Weights of a small transformer language model: normalized queries and keys.
Each number is 128 + 24 x the weight over its row's rms, rounded and kept within 0 to 255. Layers, rows and columns count from 0. The size above them is the row's rms in percent of the matrix's.

# layer 4 MLP up, 1280x160, rms 0.244, rows 101-114, columns 80-159
size [ 96  95 102 104  84 103  87  98 107 100  99 101 104  92]
[[ 92 127 117 115 165 129 135 171 123 160  91 136 121  86 123 141 139 126 108  70 141 115 147 155 144 156 110 168 134 128 142 135 132 139 133 140 126 132 152 116 168 140 135 135 164 145 135 121 115 140 118 113 133 131 100 141 153 118 105 144 120  90 153  98 134 103 131 137 150  99 147  97 153 126 161  74  86 169  99 171]
 [117 118 111 164  65 136 160 177 120 102 135 123 125 160  86 175 112 108 101 118 100 156 148 118 121  82 106 145 184 166 122 152 126 152 132 131 113 153 144 130 115 138 159 150 114  78 103 137 141 147 117 177  99  83 120 127 112 130 157 113 112  93 151 111 145 148 115 103 148 129 138 139 133 146  98  89 133 139 137 201]
 [146 123 145 103 144 132 113  86  92 133 118 116 160 176 103 112 125 145 139  79 107 105 116 112 151 161 108 166 141 142 163 130 120 109 131 104 114 130 136 124 109 145 125 110 162  72 168 173 133 134 171 133 133  97 133 132 151 119 130  68  75 124  79 142 112 141 148  98 141  77 140 134 104 133 144 150 112 138 153 139]
 [130 140 166 135  73 117 150 105 103 139 109 130 180 122 124 103 113  96 135 133 107 140 166 161 172 133 157 109 118 105 130 163 125  91  78 112 115 139 129 132 139 128 129 138 127 125 122 141 127 125 124 135 185 165 101 107 136 155 153 127 105 109 103 139 173 137  97 113 135  83 119 168 118  97 177 117 192  79 148 118]
 [129 121 117 111 147 116 148 126 101 115 143 113  96 149 150 162 127 158 129 143 109 132 154 101 132 140 118 191 118  91 114  93 141 111 144 129 129 171 169 124 136 128 153 126 167 130 137  93 165 143 117 121  90 204 178  98 108 152 154 151 118 138 153 165 138  79 106 141 139 137 105 147  99 167 109 129 104 119 137 103]
 [119 151 145 128 138 126 115 134 163 141 129 109 180 139 161 100 141 113 127 110 103 127 113 101 135  89 160 120 164 144 117 131 115 143 130 133  84 125 176 170 107 160 170 105  76 150 120 157 170 141 119 134 135 160 137 176  99 138 116 181 158 105 112 142 124 158 109 119 162 134  80  91 120 108 131 113 103 110 129 118]
 [116 140 100  58 147 137  83 136 150 100 101 118 132 144 129 122 153 102 101 101  88 148 100 128 165 150 114 112 143 155 147 118 126 129 116 182 123 123 116 138 138 133  99 127 118 105 167 181 114 148 121 158  96 130 164 128 140 123 159 137 123 130  92 131 110 136 107 116 171 145 152 138 114 147 146 152 128 120 154 109]
 [116 105 110  86 113 164  82 126 161 130 116 188 114 144 169 152 164 141 131 143 133 133 142 146 104 139 125 122 132 114  71 150 106 117 114 135 116 115 158 134 118 154 157 140 133 157 139 129 160 107 116 116  65 127 104 167 133 147 123 155 114  88 154 180 119 105 125 123 140 112 168 132  75 104 134 132 109  96  79 126]
 [ 95 117 139 110 167  72 165 109 155  88 102 136 180 100 146 117 133 159 106 130 124  59 130 125 112  97 144 141 107  85 136 100 161 112 142 107 141 160 146 131 138 118 124 129 111 128 109  99 114 113 129 132 141  83  57  77 141 158 109 114 124 146 106 125 105 150 146  75 135 107 113 168 137 137 110 129 128 134 144 113]
 [148 109 106  96 128 113  77 126 104 116 134 100 114 149 114 129 137 167  93 125 115 162 157  63 128  87 135 152 137 128  90 175 146 111 158 121 149 117 111  93 148 119 170 117 153 106 160  83 126 128 140 203 161  87 117 120 134 137 124 102 144 139 114 118 127 132 171 147 112 125 148  80 151 162 126 146 110 112 120  91]
 [110 104 130  94 124 156 108 121 180 163  95 148 133 120 125 134 138 172 116  99 129 114 157 104 128 127 156 100 133 122 124  64 168  92 119 107 100  70 134 157 106 151 144 130 180 164  98 137  99 118 105 154 142 171 115 151 152 109 149 129 114 139 141 111 147 118 113  70 153 125 106 120 127 103 118 115 114  97 122 117]
 [119 153 125 143 121 121  69 125 147 104 157 107 137 166 119 107 117 130 162 120 105 157 114 123 138  65 164 109 144 130 150 168 161 141 170 137 134 121 128 141 191 119  94 129 151 144 126  92  69 157 105 130 131 153 131 123 116 113 103 184  93 138 116 144 100 116 115 129 133  80 175 110 115 153 129 103 136 119 124 139]
 [159 167  89 128 153 126 124 107  96 127 132 114 122 121 115 132 119 121 141 198 111 117 115 152 150 109 140  87 131 118  95 141  95 126 123 114 110 145 100 160 159 147 149 153 145 108 180 118 106 121  83 136 108 176 100 162 100 161 145 112  95 137 132 117  93 108 138 166 142 137 158 145 107 152 147 128 114 118 159 117]
 [ 88 142 144 117 118 121 118 128  89 131 140 113 150 163 153 142 150  86 110 163 165  86 106 161 109 112 112 155 150 174  89 134 105 127 127 123 122  89 173 174 128 122 134 146 139 136 134 123 124 143 108 148 119 158 145 144 147 120 153 114 161 117  99 140  91 129 165 138 121 167 159 125  93 149 125  94  90 147 126 122]]
# layer 4 MLP down (transposed), 1280x160, rms 0.0422, rows 101-113, columns 80-159
size [ 93  92 103 101  83 101  88  96 107  97 103 101 101]
[[ 77  82 131 148 105  95 124 166 104 129 142 109 147 100 121 171 120 130  95 120 154 134 137 104 163 123 116 122 121 167  99 121 143  74  92 104 135 108 138 162 125 172 143 130 134 142  93 161  82 112 130 121 105 130 143 131  92 121 105 144  84 141 146 128  93  79 186 112 128 147 116 129 124 135 164  91 108 149 127 130]
 [115 141 150 109  93 124 146 177  96 121 115 137 147 150 125  93 139 133  82 140 141 121 140  78  96 140 139  88 159 156 154  96 114 141 101 111 148 148 173 122 153 146 109 100 129 147 152 138 185 130 135 113 146 149 124 105 173  93  95 165 135 165 127 152 113 143 145 132 107 119 118 140 141 133  94 111 163 113 117 110]
 [142 126 183 157 105 145 125 117 118 127 106 102 126  65 119 123 151  98 191 130 162 113 106 149 125 123 120 132 116 106 113 132 183 116  97 111 146 161  91 100  97 183 131 130 123 145 132 135 150 139 113 142 117 128 143 116 158 163 145 101 122 121 110 156 112 109 135 143 111  87 123 104  81 159 173 161  93 113 132 102]
 [162  87 116 109  82 174 154 187 130 109 144 154 115 117 129 146  97 143 100 158 167 130 100  90 117  96 154  96 141 133 108 127 133 127 137 123 152 123 151 127 143 179  96 147 169 126 150 138 124 126 134 104 156 163 122 130 118 120 178 144 144 125 153  81 175 133  87 103 125 141 117  81 136 155 132 102 160 127 133 135]
 [ 96 104 112 111 146 138 125 107  72 128 138 117 120 139 112 116 118 137 139 116 114 136 161  86  96 119  89 110 113 126  81 172 141  99  96 125 149 132 135 120 136 152 104 116 169 161 175 112 160 122 115 125 132 139 121 131 121 124 114 153 130 140  66 165  86 121 131  93 111 168 131 106 145 136 101 129 123 128 168 136]
 [128 138 123  94 141 153 137 112 142 112 107 131 137 109 122  70 115 125 126 109 107 155 128 135 110  92 126  96 167  74  99 151 137 133 148 110 169 107  89  92 171 116 108 149 153 121 165 139 132 148 146 102 137 116  89 117 125 148 132 102 108 141 138  96 112 156 155 112 145  95 177 141  86 139 145 128 119 121  98 174]
 [154 125 112 144 136 138 118 149 138 106 125 141 161 135 142 123 151 155 151 118 150 129 123 131 165 180 172 133 136 139 118 100 134 120 117 114 118 101 152 181 116 158 136 140 161 158 151  93  84 107  97 168 120 116 104 174 148 151 101  97 133 155 107 103 135 120 106 129 133  69  98 117 128 103 136 145 112 146 103 143]
 [148  70 130 124 106 147 191 145 100  51 114 166 171 118 142 149 142 133 126 101  86 139 157 140 153  94 131 135 125 133 116 148 146  99 148 168 127 128  95 113 146 118 109  99  93 101 121 117 116 118 129 103 135 143 150 108  86 101 128  88 151 164 109 117 134 161  99 114 145 119 138 161 139 167 108  60 132  90 138 157]
 [102 161  94 142 119 112 140 124 138 143 165 142  90 134  90 106 130 175 156 126 194 106 144 183 120  90 127  80 169 172 172 131 139 126 119 103 153 157 153 166  94 149 130 146 124 126  55 148 130 114  97 125 105 152 111 148 131 128 144 136 118 120 131 150 125 123 154 101 141 128 107 133 198 152 147 167 111 143 128 103]
 [137 132 125 120 115 125 122 127 140 115 134 121 137 163  73 117 143 112 164 152  97  64 138 143 151 145 130 153 123 139 155 156 132 130 119 101 147 123 118 142 153 141 109 119  86 110 111 139 168 138 129 178 118 163 120 101 121 121 136 118 110 118 131 133 109 133 115 165  82 144 115 129 118 119 118 112 157 110 113  85]
 [114 139 124 165 114 149 139 118 139 145 139 116 144 188 147 129 111 152 130 118  94  90 182 150 126 127 109 166 162 125 134  91 123 149 169 102 130 133 123  83 121 142  98 171  71 132 121 139 142 128 129 156 150 146 134 105 119  82 132 106 133 113 115 118 115 141 135  74 195 116 150 103 137  97 150 135 124 122 157 148]
 [153  94 146  65 132 133 101 146 109 140 115 133 164 123 100 121 132 175 123 135 115 124 146 110 141 102 132 124  76 132  80 146 119 126 120 111 109 126 133 127 126 122 123 126 124 149 129 116 113 157 121 177 120 119 173 132 126 151 172  99 162 154 111 127 149 130 109 108 132 115 108 145 142 119  96  83 152  81 121 144]
 [119 124 118 124 106 128 117 109 141 121 156 102 106 140 140 161 155 127 153 169 101 150 117 158 119  96 144  45 107 119 120 139 102 123 121 127 113 162 104 117  98 124 141 133 128 115 163 161 103 128 136 114 113 123 125 112 105 181 142 155  91 121 137 137 157 132 169 181 139  79 101  90  84 118 141  87  97 162 141  88]]
# layer 4 MLP gate, 1280x160, rms 0.238, rows 102-114, columns 80-159
size [ 95  97 106  93  98  92  94 104 103  98 104 102  98]
[[157 120 120 137 124 142 167 177  80 133  97  82 119 143  97 187 145 148  86 124 137 118 173 131 113 135 157 105 190 112 160 127 140 105 132 141 124 169 172 109 128 161 122 132 141 177 152 119 127 157  90 145 138 134 125 132 129 160 112 106 120 150 145 117 158 125 121  95 155 117 135 145 145 118 128 168 158 112 104 144]
 [121 141 102 119  94 149 133 161 156 164 181  95  68 134 122 109 123 106 125 172 105 138 141 136 126 122 133 136 152 138 115 146 176 142 112 149 107 102 153 147 151 129 122 125 123 134 118  96 132 114 131 150  96 131 106  93 165 138 120 113 145  80 108 129 111 116 150 172 129 162 128 139 119 131 115 117 126 112 101  51]
 [139 106 108  92 150 134 106 122 106 101 126 106 109 134  98 137 136 143 111 134 160 157 167 139 156 136 139  70 140  83 112  97 139 129 108  98  94 125 125 126 132 149 142 127 146 107 149 100 113 129  83 114 110 149 127 117  93 141 135 157 126 129 116 127 128  83  82 128 178 141 125 135  97 107 162 116 208 135 132 168]
 [124 122 118 130 110 108 161  98 102 130 130 123 121 130 145  87  93 186 152 111 134 133 162 121 179 138 114 101 116 123 149 125 123 101 120  91 138 100 151  98 149 161 144 116 169 126 158  91 169 148 120 114 107 177 153 111  85 154 126 121 165 131 121 163 115 153  94 163 126 110 109 135 124 113 102 156 124 131 104 147]
 [105 114 126 129 132 123 129 121 131 174 126 147  95 134  89 120  76 159 175 169 122 157 162 116 125 102 104  75 118 118 114 122 136 115  68  96 134 128 113 137 114 132 131 134 104 107 176 136 124 118 137 166 192 139 146 137 125 148 154 123  80  99 155 118 133 162  81 107 136 120 101 112 106 166 124 165 126 144 127  99]
 [173 137 169  98 127 137 134 152 111 126 170 172 117 161 117 152 136 153 164 131 136 140 167 148 128 101 138 117 130  78 124 113 100 155 133 123 141 122  99 148 117  98 154 149  85  89 117 104 111 110 116  71 152 149 108 121 100 150 124 145 138 163 141  87 162 124 117 149 117 110  85  75 110 136 115 124 135 136 101 162]
 [116  97 130 140 107 116 151 167 151 117 140 108 134 102 141 146 155 122 125  97 142  87 127 124 117  89  94 177 106 153 147 124 121 134 151 140 169 125 101 103  92 115 128 152 110 113  90  74 117 132 125 130 130 102 111 121 170 131  78 110 169  96 118  88 165 153 163 134 162  91 121 147  93 173 141 150 126  96 174  91]
 [143 136 112 155 117 121 123 108 148 124 101 137 124 126  98 111 123 113 139 160 114 152  78 139 144 136 156 142 135 115 134 132 104 113 131 131 102 138 138 107 138  92 133 124 115  99 171 116 168 128 153 140 168  91 143 147 142 113 121 125  75 116 152 134 144 145 146 104 162 109 135 103 163 141 116 147 145 198 176 122]
 [147 167  92 140 111 135 119 105 109 153  96 123 133 103 161 116 101  98 154 102 104 107 159 150 128 158 102 121 142 134 159  92 105 178 107 130 163 138 111 123  94 129 134 151 123 152 111 151  90 114 137  58 119 138 136 139 116 130 144 158 127 132 129 147 153 145 132 151 155 112 105 160 105 117 107 101 121 123  77 179]
 [149 161 101 189 152 141 123 164 110  99  98 147 108 115 138 160 113 120  94 113 130 124 150 166 123 118 101 110 140 112 124 156 146  88 150 108 125 133 121 139 133 102 183  77 121  92  97  75 109 119 167 106  86 138 110 100 117 122 154 133 132 153 138 109 127 121  79 123 123 149 162  62 139  76  94  97 132  60 118 131]
 [118 132 157  74 148 136 143 160 137 106 152 159 127 112  96 131 167 118  97 136 144 101 128 129 134 125 169 125 120 113 124 139 153 118 115 141  89 126 157 118 136 139 143 163 130 130  88 124 163 109 127 102 108 166 120 135 138 121 103  89 187 104 105 143 120 125 121 147 102 112 105 142 181 123 168 115 130 133 153 153]
 [119 158 136 128 135 154 131 134 127 146  83 158 121 114 150 141  76 134 129  53 152 110 139 123 140 159 110 161 133 106 109  99 153 142  98  95 121 139 127  97 161 139 155 122 134 125  97 110 130 125 120 163 131  93 135  92 146 147 101 115 168 164 108 152 113 174  83  83 171 146 129 112 139 117 136 169 157 173  93 161]
 [126 101 124 156 165 143 137 145 143 110 140 149 106 105 115 139 119 139 152 137 101 137 106 148 141 134 102 126 132 141 192 154 139 131 111 159 164 133  90 111 131 161 118 129 152  38 138 160 161 127 158  83 110  95 124 116 125 135 128 157 113 115 167 134 145 113  99  86 127  57 120 146 129 112 148 174 145 134 110 134]]